Weights of a small GPT-style language model, trained from scratch on English Wikipedia: vocabulary 2559.
Each number is 50 + 15 x the weight over its row's rms, rounded and kept within 0 to 99. Layers, rows and columns count from 0. The size before them is the row's rms in percent of the matrix's.

# v: layer 4 attention value, 64x64, rms 0.154, rows 14-63, columns 0-63
# o: layer 4 attention output (transposed), 64x64, rms 0.143, rows 14-63, columns 0-63
# gate: layer 4 MLP gate, 256x64, rms 0.213, rows 0-1, columns 0-63
# up: layer 4 MLP up, 256x64, rms 0.223, rows 0-1, columns 0-63
# down: layer 4 MLP down (transposed), 256x64, rms 0.0513, rows 0, columns 0-63
v14 099:34 38 48 49 68 22 73 59 48 41 80 34 44 26 23 54 47 60 55 65 57 35 33 29 08 46 27 41 57 52 70 73 43 53 50 55 44 28 45 35 48 44 51 59 43 29 53 60 64 49 31 46 46 62 70 64 38 66 51 35 42 16 64 59
o14 106:45 34 32 24 50 22 29 66 53 51 57 48 39 26 39 67 55 34 51 74 46 20 33 72 54 57 56 98 36 47 86 43 67 61 64 51 39 34 43 51 45 38 54 46 64 66 78 54 38 54 56 52 51 49 58 49 49 44 43 37 35 67 51 31
v15 088:46 53 45 01 20 19 50 30 67 75 62 59 51 70 48 61 73 30 42 52 49 68 51 24 52 56 51 45 52 61 35 43 68 14 52 18 25 58 41 41 59 46 54 51 64 50 50 48 54 51 43 61 51 54 58 46 53 37 46 61 82 52 43 49
o15 089:65 51 45 37 64 57 51 41 31 46 67 83 76 44 57 41 54 25 36 32 52 48 45 25 79 40 54 18 53 63 32 55 69 41 71 57 67 38 45 57 28 48 62 54 47 53 41 66 45 64 76 18 61 75 33 43 26 61 58 45 51 60 32 38
v16 087:31 43 58 48 81 76 36 32 87 31 43 44 65 65 51 43 29 55 81 34 44 39 70 60 59 56 52 40 62 75 63 64 35 51 44 61 49 47 72 34 75 24 52 61 53 72 65 37 56 56 47 56 13 47 56 42 48 65 60 49 47 44 65 59
o16 083:39 74 47 55 49 42 41 77 49 50 47 35 77 30 48 42 50 42 52 56 61 47 49 65 52 47 74 34 44 42 78 31 62 45 25 39 36 49 58 63 68 26 44 75 40 28 45 53 41 40 67 83 22 50 76 51 22 34 67 56 52 24 65 54
v17 075:49 13 38 67 51 45 47 43 74 57 56 65 28 56 73 72 52 67 48 48 62 21 56 51 22 40 68 37 47 83 32 52 48 30 33 32 69 60 42 54 70 38 39 58 49 51 58 47 53 49 20 82 73 40 36 39 51 61 66 51 39 46 41 50
o17 077:44 63 65 43 65 44 57 50 42 78 67 50 64 47 82 52 43 39 69 59 52 57 43 45 47 53 68 50 66 59 45 64 56 47 31 54 52 55 48 91 53 52 38 67 35 42 78 56 67 64 58 19 37 13 75 46 52 55 42 69 57 65 26 18
v18 105:49 46 70 74 58 61 50 32 89 52 34 54 72 47 33 36 75 39 62 31 55 45 69 45 85 34 41 52 52 54 54 46 54 67 18 39 49 64 45 58 19 48 25 58 57 45 43 84 41 46 56 49 72 42 57 36 19 46 45 59 56 39 47 47
o18 105:38 70 62 72 53 70 27 13 44 61 46 52 42 45 50 33 23 32 72 36 53 59 58 60 74 42 42 41 73 29 58 47 48 60 50 21 41 51 48 50 59 58 66 39 41 56 29 11 38 48 21 32 58 51 84 56 45 51 56 48 40 42 40 48
v19 097:44 79 50 44 54 86 43 29 54 80 42 81 79 31 50 62 69 23 47 44 37 38 62 68 43 63 46 81 66 40 59 50 57 48 43 30 68 56 56 74 35 39 59 67 41 34 14 47 62 39 37 44 45 48 49 41 43 43 54 56 61 47 42 41
o19 096:45 69 66 57 66 51 43 34 60 31 47 60 41 50 50 25 45 72 42 15 73 65 34 64 69 42 37 34 69 70 68 44 25 48 59 68 33 51 40 55 43 77 74 37 42 44 56 37 65 48 30 46 35 57 42 85 40 56 36 23 33 54 46 52
v20 109:39 46 42 61 54 39 59 68 25 55 63 60 52 23 15 44 35 40 58 46 49 26 44 53 34 45 41 36 61 54 35 50 36 72 57 68 56 64 34 38 15 70 49 50 60 34 51 92 46 50 61 29 54 74 69 61 44 65 68 40 35 33 59 71
o20 111:36 56 48 62 44 58 38 63 59 61 60 59 18 67 42 47 63 49 42 73 45 33 56 64 32 54 37 96 40 41 76 45 64 60 65 54 55 36 53 29 64 57 81 46 56 74 52 44 55 47 26 40 43 41 65 49 69 17 48 39 41 63 60 21
v21 096:60 30 33 72 48 57 59 36 56 52 61 31 39 57 46 68 54 39 42 38 30 70 65 48 50 46 28 53 51 68 51 56 56 53 48 38 10 59 58 60 43 61 47 13 49 42 36 73 50 35 63 33 14 59 63 30 71 33 83 66 50 45 60 66
o21 094:45 50 51 55 55 54 59 41 47 22 86 54 71 47 51 53 61 73 32 33 57 36 64 34 63 51 35 39 37 53 58 66 60 70 43 63 49 58 34 34 57 46 49 38 55 39 50 54 02 53 24 51 33 52 74 27 57 41 71 44 60 09 48 39
v22 085:37 52 77 44 64 24 53 37 35 53 46 42 31 48 46 71 32 69 60 52 68 41 57 71 81 39 37 66 32 42 59 59 59 75 47 67 55 51 60 64 27 64 59 75 32 24 46 65 44 53 49 42 83 53 45 44 39 70 34 69 22 38 65 49
o22 086:50 44 71 59 30 42 16 45 50 55 50 31 12 50 56 45 57 54 50 54 40 53 44 45 49 48 56 99 72 40 47 73 42 61 44 25 39 72 48 38 44 57 54 65 83 35 46 27 76 58 32 42 35 62 46 59 46 62 48 54 33 32 54 58
v23 094:45 47 41 19 65 32 64 75 40 75 42 42 35 36 51 65 69 29 46 33 48 77 59 76 63 61 36 50 79 49 29 46 56 46 41 38 28 70 39 74 23 66 50 41 57 45 23 66 50 36 35 49 51 60 61 54 59 56 45 46 61 45 51 18
o23 088:50 57 60 44 36 55 44 35 38 45 53 64 55 51 31 49 57 62 45 48 39 35 47 60 65 41 08 63 84 64 30 61 49 73 62 68 68 40 44 54 23 67 80 29 64 47 40 60 61 46 24 57 51 69 24 63 48 62 68 65 61 41 17 48
v24 099:72 64 74 71 53 60 48 70 46 42 36 48 50 47 51 38 45 26 50 33 69 31 25 61 33 24 65 59 62 29 36 23 49 47 65 34 82 29 42 48 53 64 49 59 66 41 40 50 56 63 33 58 48 26 75 45 41 69 26 38 39 75 47 41
o24 102:63 56 61 29 55 44 50 32 70 51 35 41 27 45 58 35 31 58 54 57 53 63 29 43 06 63 46 67 42 62 25 06 44 47 50 36 41 27 33 52 58 60 44 37 41 75 42 45 72 38 32 61 69 32 44 49 53 38 56 61 46 74 42 65
v25 100:56 42 50 81 40 52 50 28 47 30 40 24 52 60 55 32 41 48 41 64 54 21 31 55 13 65 59 44 55 50 73 43 53 46 11 52 44 55 53 32 48 31 38 40 52 62 66 54 54 63 50 70 45 57 28 84 18 48 52 43 60 40 28 62
o25 106:47 73 54 57 46 44 58 46 34 55 50 49 71 49 36 26 41 26 65 76 61 47 40 63 61 51 57 28 32 39 69 55 39 40 48 51 58 58 47 65 68 39 17 61 59 77 82 37 43 25 64 46 68 42 71 44 79 55 48 31 53 85 32 48
v26 093:69 85 62 34 52 36 50 42 55 57 54 62 46 36 50 42 32 24 56 67 65 54 37 75 69 83 57 75 65 39 50 52 48 52 58 33 61 57 41 47 42 59 71 49 36 61 56 55 57 54 34 28 69 90 28 72 40 73 40 43 47 76 43 56
o26 086:72 68 47 46 33 54 64 53 45 53 32 68 42 69 50 31 52 60 25 41 57 51 54 83 59 53 44 62 72 76 49 45 34 35 69 28 57 40 35 42 46 42 56 67 74 73 34 33 97 71 56 51 49 54 30 40 61 39 57 45 24 60 48 54
v27 100:49 53 68 49 41 37 46 64 68 68 51 60 56 35 45 48 61 41 54 41 30 68 35 48 35 16 74 57 54 67 47 29 38 33 74 30 80 27 50 55 57 31 87 35 59 39 59 31 43 53 31 25 60 66 52 59 49 44 40 73 71 61 66 46
o27 102:58 44 58 36 39 29 73 51 61 58 37 62 47 80 78 61 43 38 38 25 88 60 22 47 54 30 58 65 19 53 30 17 62 45 64 34 43 21 46 50 46 59 50 42 36 53 51 53 53 77 53 46 45 65 45 46 28 57 42 65 44 56 52 34
v28 103:52 71 68 58 44 38 48 26 88 61 35 61 72 51 32 44 45 49 69 43 61 76 45 35 45 48 41 36 48 46 23 64 64 35 56 52 77 38 62 24 62 67 67 69 44 32 80 74 52 53 46 28 65 36 61 42 59 61 74 54 59 32 44 47
o28 101:40 39 51 38 47 36 23 46 60 68 53 42 40 44 61 57 22 42 43 50 35 36 42 58 47 45 79 14 44 70 60 25 61 43 68 26 58 29 52 49 57 30 67 51 43 43 25 36 60 60 29 26 44 61 55 44 51 55 49 33 17 30 74 27
v29 087:48 56 71 51 54 39 35 46 55 55 66 32 62 52 44 62 49 59 38 56 51 25 53 31 71 29 40 68 43 42 55 59 79 44 21 32 32 36 66 63 55 30 63 66 54 39 65 41 61 84 68 53 39 49 33 47 25 83 22 60 22 50 57 54
o29 087:50 31 39 65 48 30 29 32 59 38 57 48 47 42 55 38 60 04 23 31 39 57 27 61 63 67 65 61 33 26 42 51 68 54 26 33 33 66 38 60 56 48 47 54 63 57 60 18 49 33 78 61 43 54 34 48 29 54 67 38 42 58 44 67
v30 101:51 45 57 75 55 08 45 43 40 18 55 51 56 23 52 46 52 69 53 67 41 46 33 49 87 86 54 34 54 69 44 71 34 52 35 63 30 56 39 56 42 49 48 56 29 25 51 39 61 44 45 49 63 57 49 58 27 49 55 48 41 21 64 33
o30 105:49 58 36 71 46 17 34 51 45 53 43 43 40 61 48 47 48 52 73 35 39 28 68 98 74 57 60 73 79 34 42 68 73 67 66 44 52 58 56 43 27 39 38 65 54 47 56 56 34 67 56 61 61 45 61 51 87 63 51 54 36 44 59 43
v31 082:47 72 30 51 17 55 46 42 65 57 61 54 52 57 60 83 44 44 57 46 70 61 41 32 32 60 21 36 44 44 53 64 48 15 69 59 59 42 61 54 61 73 72 53 44 47 86 63 68 49 43 68 40 58 41 62 60 69 53 45 39 54 13 37
o31 082:33 17 35 26 34 44 39 71 29 54 44 73 56 38 43 62 35 48 30 39 26 41 38 37 33 51 56 16 63 92 42 57 52 32 60 62 52 40 33 51 44 20 46 57 39 48 77 41 63 46 48 48 41 40 44 33 54 46 44 31 35 62 65 47
v32 103:45 31 47 43 34 34 63 55 47 54 54 37 36 49 56 79 62 76 67 78 45 58 45 30 62 37 55 25 57 55 55 32 49 31 35 37 69 45 39 43 64 66 73 64 58 14 43 63 58 44 41 79 66 54 62 21 28 46 30 45 68 42 71 45
o32 097:56 23 59 29 47 50 33 43 54 64 49 52 48 60 78 55 43 35 58 62 52 63 53 43 48 42 82 76 66 49 42 60 84 61 53 61 47 71 14 49 10 40 37 35 34 54 57 72 48 74 38 45 59 57 65 59 38 73 67 50 52 68 40 54
v33 100:53 37 34 70 54 36 37 73 75 53 35 37 38 16 56 50 62 42 67 50 36 70 32 67 75 18 65 35 39 68 41 26 43 34 73 58 39 34 59 68 45 64 35 50 86 62 65 75 60 46 41 47 46 47 50 35 38 43 52 41 35 53 49 59
o33 097:60 35 42 36 33 67 66 44 58 63 33 51 53 54 72 52 20 48 51 43 30 32 64 26 57 39 58 77 62 43 29 26 66 67 46 51 64 24 30 52 58 62 52 51 43 57 45 30 44 46 33 62 45 47 76 43 74 32 44 90 77 44 58 51
v34 109:37 68 47 44 67 48 71 46 66 48 79 26 39 43 49 54 44 44 55 55 77 85 46 39 62 55 57 45 57 49 59 76 59 69 54 34 70 35 53 45 56 05 58 56 31 77 46 70 55 64 32 55 60 79 44 54 67 52 57 56 67 31 51 71
o34 114:66 39 57 37 70 53 58 60 48 62 38 51 52 46 48 77 34 40 63 48 53 32 46 67 86 46 56 74 50 69 89 34 50 51 65 35 59 77 64 51 69 17 49 51 69 31 53 51 56 63 71 57 35 59 40 16 32 54 37 57 42 47 30 55
v35 103:39 41 43 45 29 38 73 46 31 45 43 42 43 59 63 60 51 53 41 51 42 59 26 49 56 58 55 44 74 51 58 35 41 71 65 40 54 49 54 61 33 43 83 08 45 62 60 48 54 51 28 76 57 86 39 73 38 43 51 87 71 46 31 36
o35 102:51 40 63 56 36 33 71 75 22 50 31 56 56 87 39 58 46 39 36 46 88 42 32 33 73 21 27 41 60 49 47 60 45 54 70 46 53 62 44 31 51 39 32 53 49 46 65 68 60 74 57 56 71 44 41 44 55 67 60 46 57 65 17 52
v36 114:42 36 57 11 43 51 47 69 39 41 58 49 38 66 38 56 73 65 59 60 28 50 81 57 51 28 49 38 41 57 35 65 58 40 41 61 49 70 65 42 34 35 34 36 46 31 46 48 19 05 50 63 75 66 47 48 51 36 57 43 64 60 50 25
o36 114:32 62 45 58 68 58 63 66 35 65 70 44 51 53 33 57 56 37 58 28 48 63 75 45 50 22 39 76 49 47 50 78 59 48 28 55 62 51 57 58 14 56 55 48 32 54 42 65 55 56 39 35 54 69 35 69 37 91 26 56 70 26 45 37
v37 111:40 47 42 65 57 53 66 59 80 34 41 15 45 47 70 50 35 66 53 55 56 61 56 40 52 77 48 53 60 76 86 25 52 50 28 40 69 43 42 55 49 54 36 56 33 45 36 19 35 50 23 53 52 79 61 63 38 31 49 43 71 59 35 33
o37 112:54 51 52 39 54 55 54 56 37 53 25 33 66 45 57 42 22 53 69 75 80 47 63 68 48 49 35 28 64 52 52 59 39 50 50 26 56 54 27 82 24 44 41 46 69 26 83 43 31 76 57 72 49 64 68 58 55 58 45 54 39 75 30 52
v38 102:47 45 48 75 35 17 57 48 65 45 49 25 33 72 56 74 68 35 50 42 37 47 44 54 58 40 20 67 43 78 47 45 33 52 50 63 04 55 32 53 60 71 61 41 68 33 37 60 35 43 31 60 51 53 61 28 32 59 50 49 35 48 71 42
o38 102:37 60 45 59 39 39 35 29 31 45 60 63 59 34 55 41 47 58 62 38 36 39 44 39 44 60 51 76 61 47 12 60 45 43 49 61 46 49 00 38 43 51 33 59 58 43 57 53 20 75 49 37 55 58 74 43 32 50 72 61 73 25 45 32
v39 091:48 41 36 45 73 80 51 49 51 62 69 36 40 50 55 47 55 46 48 61 22 33 60 58 26 39 54 94 44 47 46 40 76 63 67 21 53 53 66 36 52 68 66 46 50 51 30 50 34 32 36 36 60 25 55 42 32 37 86 43 59 68 35 46
o39 090:47 53 42 27 65 68 73 58 74 49 69 32 61 36 44 29 40 67 35 52 63 61 58 35 52 48 29 48 35 51 65 42 38 40 46 51 40 60 13 60 55 66 77 46 55 34 62 51 59 62 26 31 61 35 35 91 42 56 45 51 82 36 46 31
v40 090:49 57 79 48 68 55 59 39 60 49 57 45 60 40 61 38 41 46 70 34 45 74 36 72 67 51 53 64 55 70 64 54 25 48 60 76 54 51 53 69 30 22 57 82 68 68 41 41 54 38 40 28 59 33 58 62 29 32 42 75 71 18 61 50
o40 092:53 71 83 53 41 29 50 50 59 40 16 66 51 50 50 39 42 62 86 41 63 41 48 64 83 25 53 61 60 54 44 26 39 50 55 38 31 48 70 31 52 48 63 59 69 35 62 41 51 42 46 55 51 64 49 46 41 65 22 73 53 17 73 58
v41 101:52 49 38 64 38 66 41 51 60 31 50 56 53 74 50 41 66 41 44 30 08 60 28 35 36 71 62 69 41 59 20 76 52 49 83 30 40 37 38 58 50 55 46 43 46 59 39 37 63 25 33 54 57 51 44 32 43 52 53 17 58 76 35 62
o41 108:47 53 42 49 80 45 90 43 48 54 49 46 60 35 34 49 26 85 38 26 46 61 62 50 51 57 47 46 62 79 31 49 44 49 50 44 52 37 30 28 70 49 51 45 24 57 59 67 31 86 72 33 72 43 44 61 56 38 40 40 63 31 60 42
v42 098:35 46 52 56 25 66 44 60 45 24 47 57 60 63 62 66 70 62 58 13 27 59 58 72 47 49 46 65 61 69 65 44 50 77 72 61 66 45 63 94 28 47 55 47 34 52 45 30 46 48 62 70 76 38 61 63 56 53 44 52 57 64 32 32
o42 098:44 40 54 58 47 44 62 46 49 48 33 40 39 47 21 54 31 59 64 18 61 87 52 40 31 11 22 43 73 53 33 67 22 59 45 23 46 61 70 37 64 70 47 50 42 25 77 61 52 54 50 54 46 50 46 62 37 54 39 56 72 54 50 46
v43 090:47 36 49 52 65 64 41 42 66 57 64 41 42 41 46 45 46 33 52 26 24 54 41 55 46 35 65 52 34 70 20 34 32 39 57 44 78 57 62 66 30 59 16 73 87 55 63 71 34 34 54 20 62 60 40 43 33 54 42 45 48 74 52 66
o43 086:37 65 66 59 54 69 73 50 66 60 54 45 37 50 62 34 33 60 58 58 59 59 74 38 54 57 51 73 57 66 30 30 70 41 25 32 49 28 54 51 62 72 78 47 52 66 62 13 64 68 42 27 38 60 65 57 59 41 29 68 78 49 53 35
v44 101:54 59 62 62 41 59 38 64 60 52 35 31 42 67 59 32 52 30 51 40 31 81 52 52 35 34 72 24 48 62 46 34 72 25 46 44 68 36 14 43 63 55 49 40 55 56 45 48 18 50 66 61 66 35 44 63 69 48 76 21 77 41 47 46
o44 101:49 59 43 29 57 58 64 58 64 76 39 42 57 61 55 60 25 27 84 50 26 71 53 51 34 51 55 23 13 70 37 40 37 43 51 49 56 56 58 80 62 49 48 44 38 63 43 78 33 50 38 34 48 88 48 41 47 51 55 72 59 60 37 43
v45 092:29 29 33 80 49 52 49 18 61 61 30 81 63 40 67 57 46 28 58 28 42 55 40 59 74 58 75 31 39 65 27 30 45 38 60 44 52 55 51 40 58 59 55 36 43 56 55 67 67 45 36 57 23 25 57 43 45 34 56 67 74 36 52 36
o45 093:57 71 75 47 38 44 28 43 47 57 62 68 58 63 69 37 40 72 58 40 70 52 49 24 73 51 56 18 65 56 42 40 68 53 77 65 67 50 56 53 62 31 42 64 16 43 39 47 36 57 30 63 46 37 79 60 80 36 67 66 57 45 50 44
v46 091:55 45 41 50 39 49 46 53 41 43 34 71 38 46 53 22 61 52 48 93 27 46 54 74 50 45 59 50 88 40 38 43 66 51 54 58 65 52 75 57 29 30 22 55 67 68 55 47 42 50 37 43 47 73 46 51 67 24 62 48 65 59 31 86
o46 094:62 47 63 57 77 72 81 74 55 40 34 32 56 64 62 43 42 52 54 47 71 55 75 40 63 19 48 49 54 38 80 38 50 45 24 60 75 43 57 37 58 72 50 53 66 66 22 48 68 40 69 43 42 48 51 53 80 53 34 45 63 58 34 31
v47 091:56 31 24 72 47 65 64 55 72 58 59 35 28 41 53 61 29 68 33 64 64 64 59 60 70 54 51 22 65 53 31 33 48 54 31 74 41 60 34 70 71 51 39 63 52 56 59 67 53 70 73 52 38 20 30 37 71 58 58 31 51 63 55 67
o47 094:60 35 45 54 50 72 47 33 57 48 44 54 68 51 66 60 69 51 79 77 16 49 69 63 35 40 67 32 64 55 58 65 72 54 27 64 52 71 50 76 78 34 45 37 66 35 44 45 40 38 52 52 27 40 59 35 74 41 75 70 67 48 44 58
v48 137:39 22 64 45 61 43 68 40 77 75 41 25 41 54 22 60 42 72 47 47 45 45 43 65 09 35 64 58 39 58 45 55 56 58 37 58 36 48 43 53 57 29 72 46 30 20 33 49 56 39 24 50 66 36 19 39 39 67 51 40 56 54 65 51
o48 140:47 65 59 36 43 20 54 13 40 62 65 41 72 45 53 52 68 48 50 69 46 40 16 61 47 24 70 75 35 53 61 67 48 65 48 44 41 40 26 71 69 46 43 38 46 43 68 47 49 72 52 17 43 65 50 78 42 70 46 45 41 32 46 46
v49 099:37 50 48 58 51 12 49 55 59 47 55 39 31 20 26 72 39 51 38 45 61 46 61 73 44 44 42 55 46 57 52 47 66 42 51 66 16 36 66 71 50 45 43 64 25 09 49 51 65 70 52 20 28 45 72 56 68 57 35 51 43 62 68 58
o49 099:78 38 46 45 44 41 30 20 52 32 74 50 38 29 57 38 72 61 39 42 45 40 37 54 37 35 55 87 45 48 51 56 77 70 53 42 62 31 50 56 52 55 44 44 85 35 57 29 26 35 50 62 15 70 48 46 71 39 56 56 32 51 59 40
v50 089:47 68 49 38 19 47 57 70 31 46 35 43 71 72 34 40 40 52 49 39 29 62 37 50 29 52 62 47 23 61 47 49 63 56 67 88 24 42 30 42 57 34 47 49 52 60 23 38 48 45 69 66 41 64 42 38 72 41 54 15 49 46 65 74
o50 087:56 59 40 61 73 45 62 40 48 58 48 53 56 51 33 55 62 55 50 55 22 39 56 38 26 44 55 61 23 49 44 58 16 62 55 72 79 46 49 29 70 54 42 48 36 58 52 77 31 60 84 55 52 87 46 51 41 34 24 40 62 38 77 64
v51 077:37 62 38 26 43 45 63 47 47 30 55 34 18 57 30 50 63 60 53 76 64 53 48 46 59 56 51 37 50 16 59 42 38 75 66 39 49 37 47 16 81 57 76 45 36 46 61 76 52 53 49 66 74 47 55 51 39 54 40 31 72 79 53 61
o51 075:74 26 27 27 46 84 56 55 33 74 48 46 39 38 27 60 47 50 53 68 44 60 51 49 44 34 72 69 55 51 69 52 71 35 75 42 47 64 27 40 56 26 29 45 60 52 26 72 56 67 51 36 73 50 38 52 39 57 75 43 59 69 40 65
v52 120:57 54 36 38 71 62 56 56 41 47 56 57 62 44 62 59 43 58 59 36 37 51 70 33 11 57 54 32 21 62 80 62 58 17 63 77 44 61 70 58 46 49 28 54 42 74 56 46 50 34 67 57 61 62 44 68 57 35 67 64 53 25 22 33
o52 120:43 50 49 53 54 47 61 83 46 73 64 55 54 43 40 49 41 35 47 59 37 34 57 37 63 45 29 20 51 59 57 53 19 54 48 67 52 49 89 42 30 47 55 50 38 36 87 44 44 38 43 49 38 54 52 57 63 51 03 64 49 56 85 42
v53 106:62 45 57 49 57 43 40 70 40 35 53 24 42 73 67 52 44 42 29 55 58 31 39 71 27 24 71 67 50 73 28 72 63 59 35 54 60 50 61 28 49 12 25 40 74 69 63 39 36 56 37 61 66 62 51 49 30 55 57 74 46 45 61 46
o53 111:45 80 63 77 68 45 72 52 60 52 59 38 53 48 59 42 46 28 47 60 57 41 42 43 48 50 51 82 35 52 46 35 36 34 23 42 69 56 59 77 57 54 33 63 59 51 67 57 65 30 64 54 72 40 33 26 38 70 30 69 76 33 24 32
v54 111:40 59 11 57 40 91 43 64 39 54 46 59 77 46 67 58 71 42 43 57 28 28 46 31 43 62 44 59 41 44 81 44 47 47 41 48 47 49 36 53 48 61 44 51 69 73 51 51 65 50 66 80 46 54 42 50 04 43 32 34 55 46 33 46
o54 110:34 39 36 65 48 78 52 53 52 50 33 72 52 44 38 37 36 40 38 54 46 65 53 42 61 63 40 28 68 45 55 56 28 38 51 83 42 63 31 52 50 59 52 37 23 66 84 45 35 35 56 67 76 35 58 75 47 33 43 32 72 85 56 61
v55 106:41 31 50 47 56 46 38 71 18 36 85 49 47 47 38 51 87 56 58 41 24 43 51 21 51 30 49 69 50 38 46 53 41 68 67 12 54 41 70 64 43 45 54 43 55 40 28 40 47 51 53 45 41 61 66 32 59 55 21 37 31 72 63 61
o55 112:48 24 40 41 62 44 66 46 64 37 67 37 41 44 36 69 48 58 37 21 72 73 52 44 49 75 34 95 33 27 41 39 71 63 45 44 42 54 48 15 41 71 59 39 35 58 50 57 43 63 70 55 45 41 46 59 21 44 54 43 71 64 45 51
v56 098:79 50 62 48 49 42 58 47 64 39 61 80 84 37 45 17 50 47 49 69 77 38 53 40 72 40 49 38 68 45 38 49 64 57 49 55 54 63 67 33 39 35 16 31 53 71 69 48 43 55 58 50 42 38 63 62 65 39 79 72 41 42 29 32
o56 097:55 57 30 54 67 43 40 63 57 32 49 49 54 60 52 53 52 16 54 37 50 28 76 52 54 39 28 17 49 25 73 34 53 49 46 31 61 38 85 61 48 43 57 60 43 61 14 34 67 31 47 62 65 20 47 27 73 52 43 58 41 50 45 46
v57 110:41 58 49 40 49 48 38 29 50 47 71 37 74 49 46 61 53 49 70 81 41 68 51 36 56 54 57 48 34 45 69 64 45 45 60 89 77 52 78 55 55 41 27 66 32 27 31 32 28 44 47 50 37 67 29 22 76 47 38 36 42 64 63 42
o57 109:36 45 31 44 57 37 40 57 59 23 52 20 60 48 60 66 47 55 69 33 41 48 71 48 37 58 62 73 52 58 72 50 45 36 36 58 61 63 56 40 21 41 36 51 32 34 46 37 59 68 74 55 16 89 48 66 47 69 19 42 48 53 67 62
v58 105:65 75 70 47 53 77 35 41 44 21 20 50 61 72 34 39 51 49 54 25 33 35 71 44 42 63 59 14 66 42 37 60 40 29 45 44 34 59 70 48 62 26 59 37 47 40 46 46 56 39 61 71 24 69 52 46 65 50 74 57 52 59 32 46
o58 108:41 72 51 79 82 43 77 69 25 66 62 34 56 60 24 32 45 46 34 26 54 41 41 68 41 40 51 07 32 54 47 40 62 61 39 56 39 43 59 30 46 39 37 42 25 47 35 69 36 39 43 52 46 54 45 47 53 57 56 31 29 37 60 68
v59 112:63 51 67 60 66 43 44 49 30 30 57 07 33 35 58 36 38 57 73 56 38 53 33 46 64 40 75 46 38 40 46 24 70 36 59 20 61 43 93 50 34 51 58 58 62 55 50 66 49 46 43 50 54 68 44 61 31 37 60 51 41 54 16 61
o59 111:62 40 62 32 59 47 81 71 57 70 49 26 48 67 45 30 09 38 42 42 60 39 66 37 70 56 43 61 26 34 38 26 65 67 46 28 63 60 34 28 41 48 54 64 62 60 62 28 69 46 40 56 54 48 50 49 77 61 30 58 63 58 50 68
v60 087:31 49 49 29 56 50 62 46 31 51 42 56 52 47 51 46 54 42 62 21 84 69 47 57 52 82 53 30 61 21 39 59 46 38 39 44 54 63 60 53 39 38 50 57 31 61 38 60 74 46 30 71 27 42 53 70 70 49 11 34 72 45 34 25
o60 084:57 55 74 26 40 41 29 34 23 54 46 63 59 35 15 55 51 73 66 55 54 49 36 59 63 55 36 37 75 68 47 50 60 63 77 64 78 47 80 41 40 28 50 43 38 56 45 51 69 26 56 73 54 50 34 58 59 60 50 43 40 66 37 77
v61 083:64 69 72 40 26 61 77 56 52 36 49 78 63 82 47 44 28 58 49 25 72 16 57 47 37 50 30 68 33 56 48 43 46 51 52 79 38 63 37 44 48 40 36 86 62 71 47 44 54 43 58 59 63 51 63 51 37 52 23 46 42 58 46 66
o61 082:55 70 73 72 74 54 36 37 34 66 42 83 35 27 38 25 61 56 61 64 44 56 56 44 25 42 46 42 65 49 28 54 13 39 36 48 50 38 46 26 58 51 53 58 60 63 57 37 63 50 72 44 69 38 58 44 31 38 24 43 49 41 80 56
v62 103:40 61 45 37 18 56 48 73 52 53 56 32 46 56 42 74 24 51 66 50 58 39 65 66 58 26 31 41 44 55 40 26 65 35 66 81 44 61 72 44 39 72 73 43 53 28 67 62 34 42 55 59 31 60 59 60 52 56 66 46 39 79 25 30
o62 097:36 38 36 43 36 61 38 69 32 54 52 62 52 60 38 32 54 40 28 40 31 43 60 26 00 19 33 49 38 54 36 64 63 42 40 54 70 39 12 56 37 33 61 60 50 39 58 33 65 35 26 66 37 56 37 55 55 50 48 49 58 40 67 49
v63 117:50 25 32 75 31 40 53 71 67 47 58 59 33 36 50 40 75 64 53 78 57 65 31 60 76 42 34 62 61 51 35 65 24 82 66 51 48 46 32 56 39 55 54 20 47 48 49 50 48 26 14 45 60 45 41 42 56 43 63 27 33 65 49 51
o63 117:40 34 29 32 42 52 67 44 38 37 25 52 60 58 52 88 45 82 66 30 46 42 72 63 48 41 47 87 72 43 53 69 58 49 54 48 54 40 17 54 60 51 44 53 43 53 35 56 51 77 50 44 67 14 59 41 64 54 51 53 64 29 37 37
gate0 113:58 48 44 32 55 62 37 21 64 49 37 44 61 62 37 49 34 41 45 61 59 56 91 56 56 56 43 47 37 46 45 67 57 89 49 52 35 45 36 60 57 43 18 26 29 74 66 48 59 47 33 31 63 35 41 29 33 77 58 71 53 36 37 67
up0 114:58 43 52 41 64 51 37 56 52 38 76 74 37 43 69 24 57 74 43 44 44 45 68 36 45 27 25 54 60 33 17 65 63 74 70 43 22 46 35 43 48 62 57 57 59 71 43 73 45 72 33 24 68 42 20 41 52 41 63 56 46 62 40 45
down0 100:59 55 18 39 42 50 60 71 44 43 31 42 59 97 26 47 57 54 47 53 46 76 51 53 75 56 25 41 59 54 53 24 23 66 52 52 56 57 52 44 47 66 41 54 60 37 12 46 43 41 75 77 35 54 68 62 54 60 40 28 49 50 41 42
gate1 085:36 63 44 60 65 55 66 62 46 90 65 48 39 53 37 68 34 20 44 64 54 46 35 69 38 41 65 32 43 79 63 65 22 39 58 57 62 70 74 56 59 25 40 32 57 55 56 64 70 61 53 70 62 76 48 47 63 43 39 52 53 61 54 80
up1 097:52 42 58 47 63 42 57 60 55 53 48 48 46 43 22 47 76 48 13 55 51 43 42 49 64 61 56 60 47 66 42 42 38 51 54 61 33 23 63 30 78 73 21 53 39 80 54 56 50 53 73 14 54 44 38 57 33 87 33 27 42 40 60 56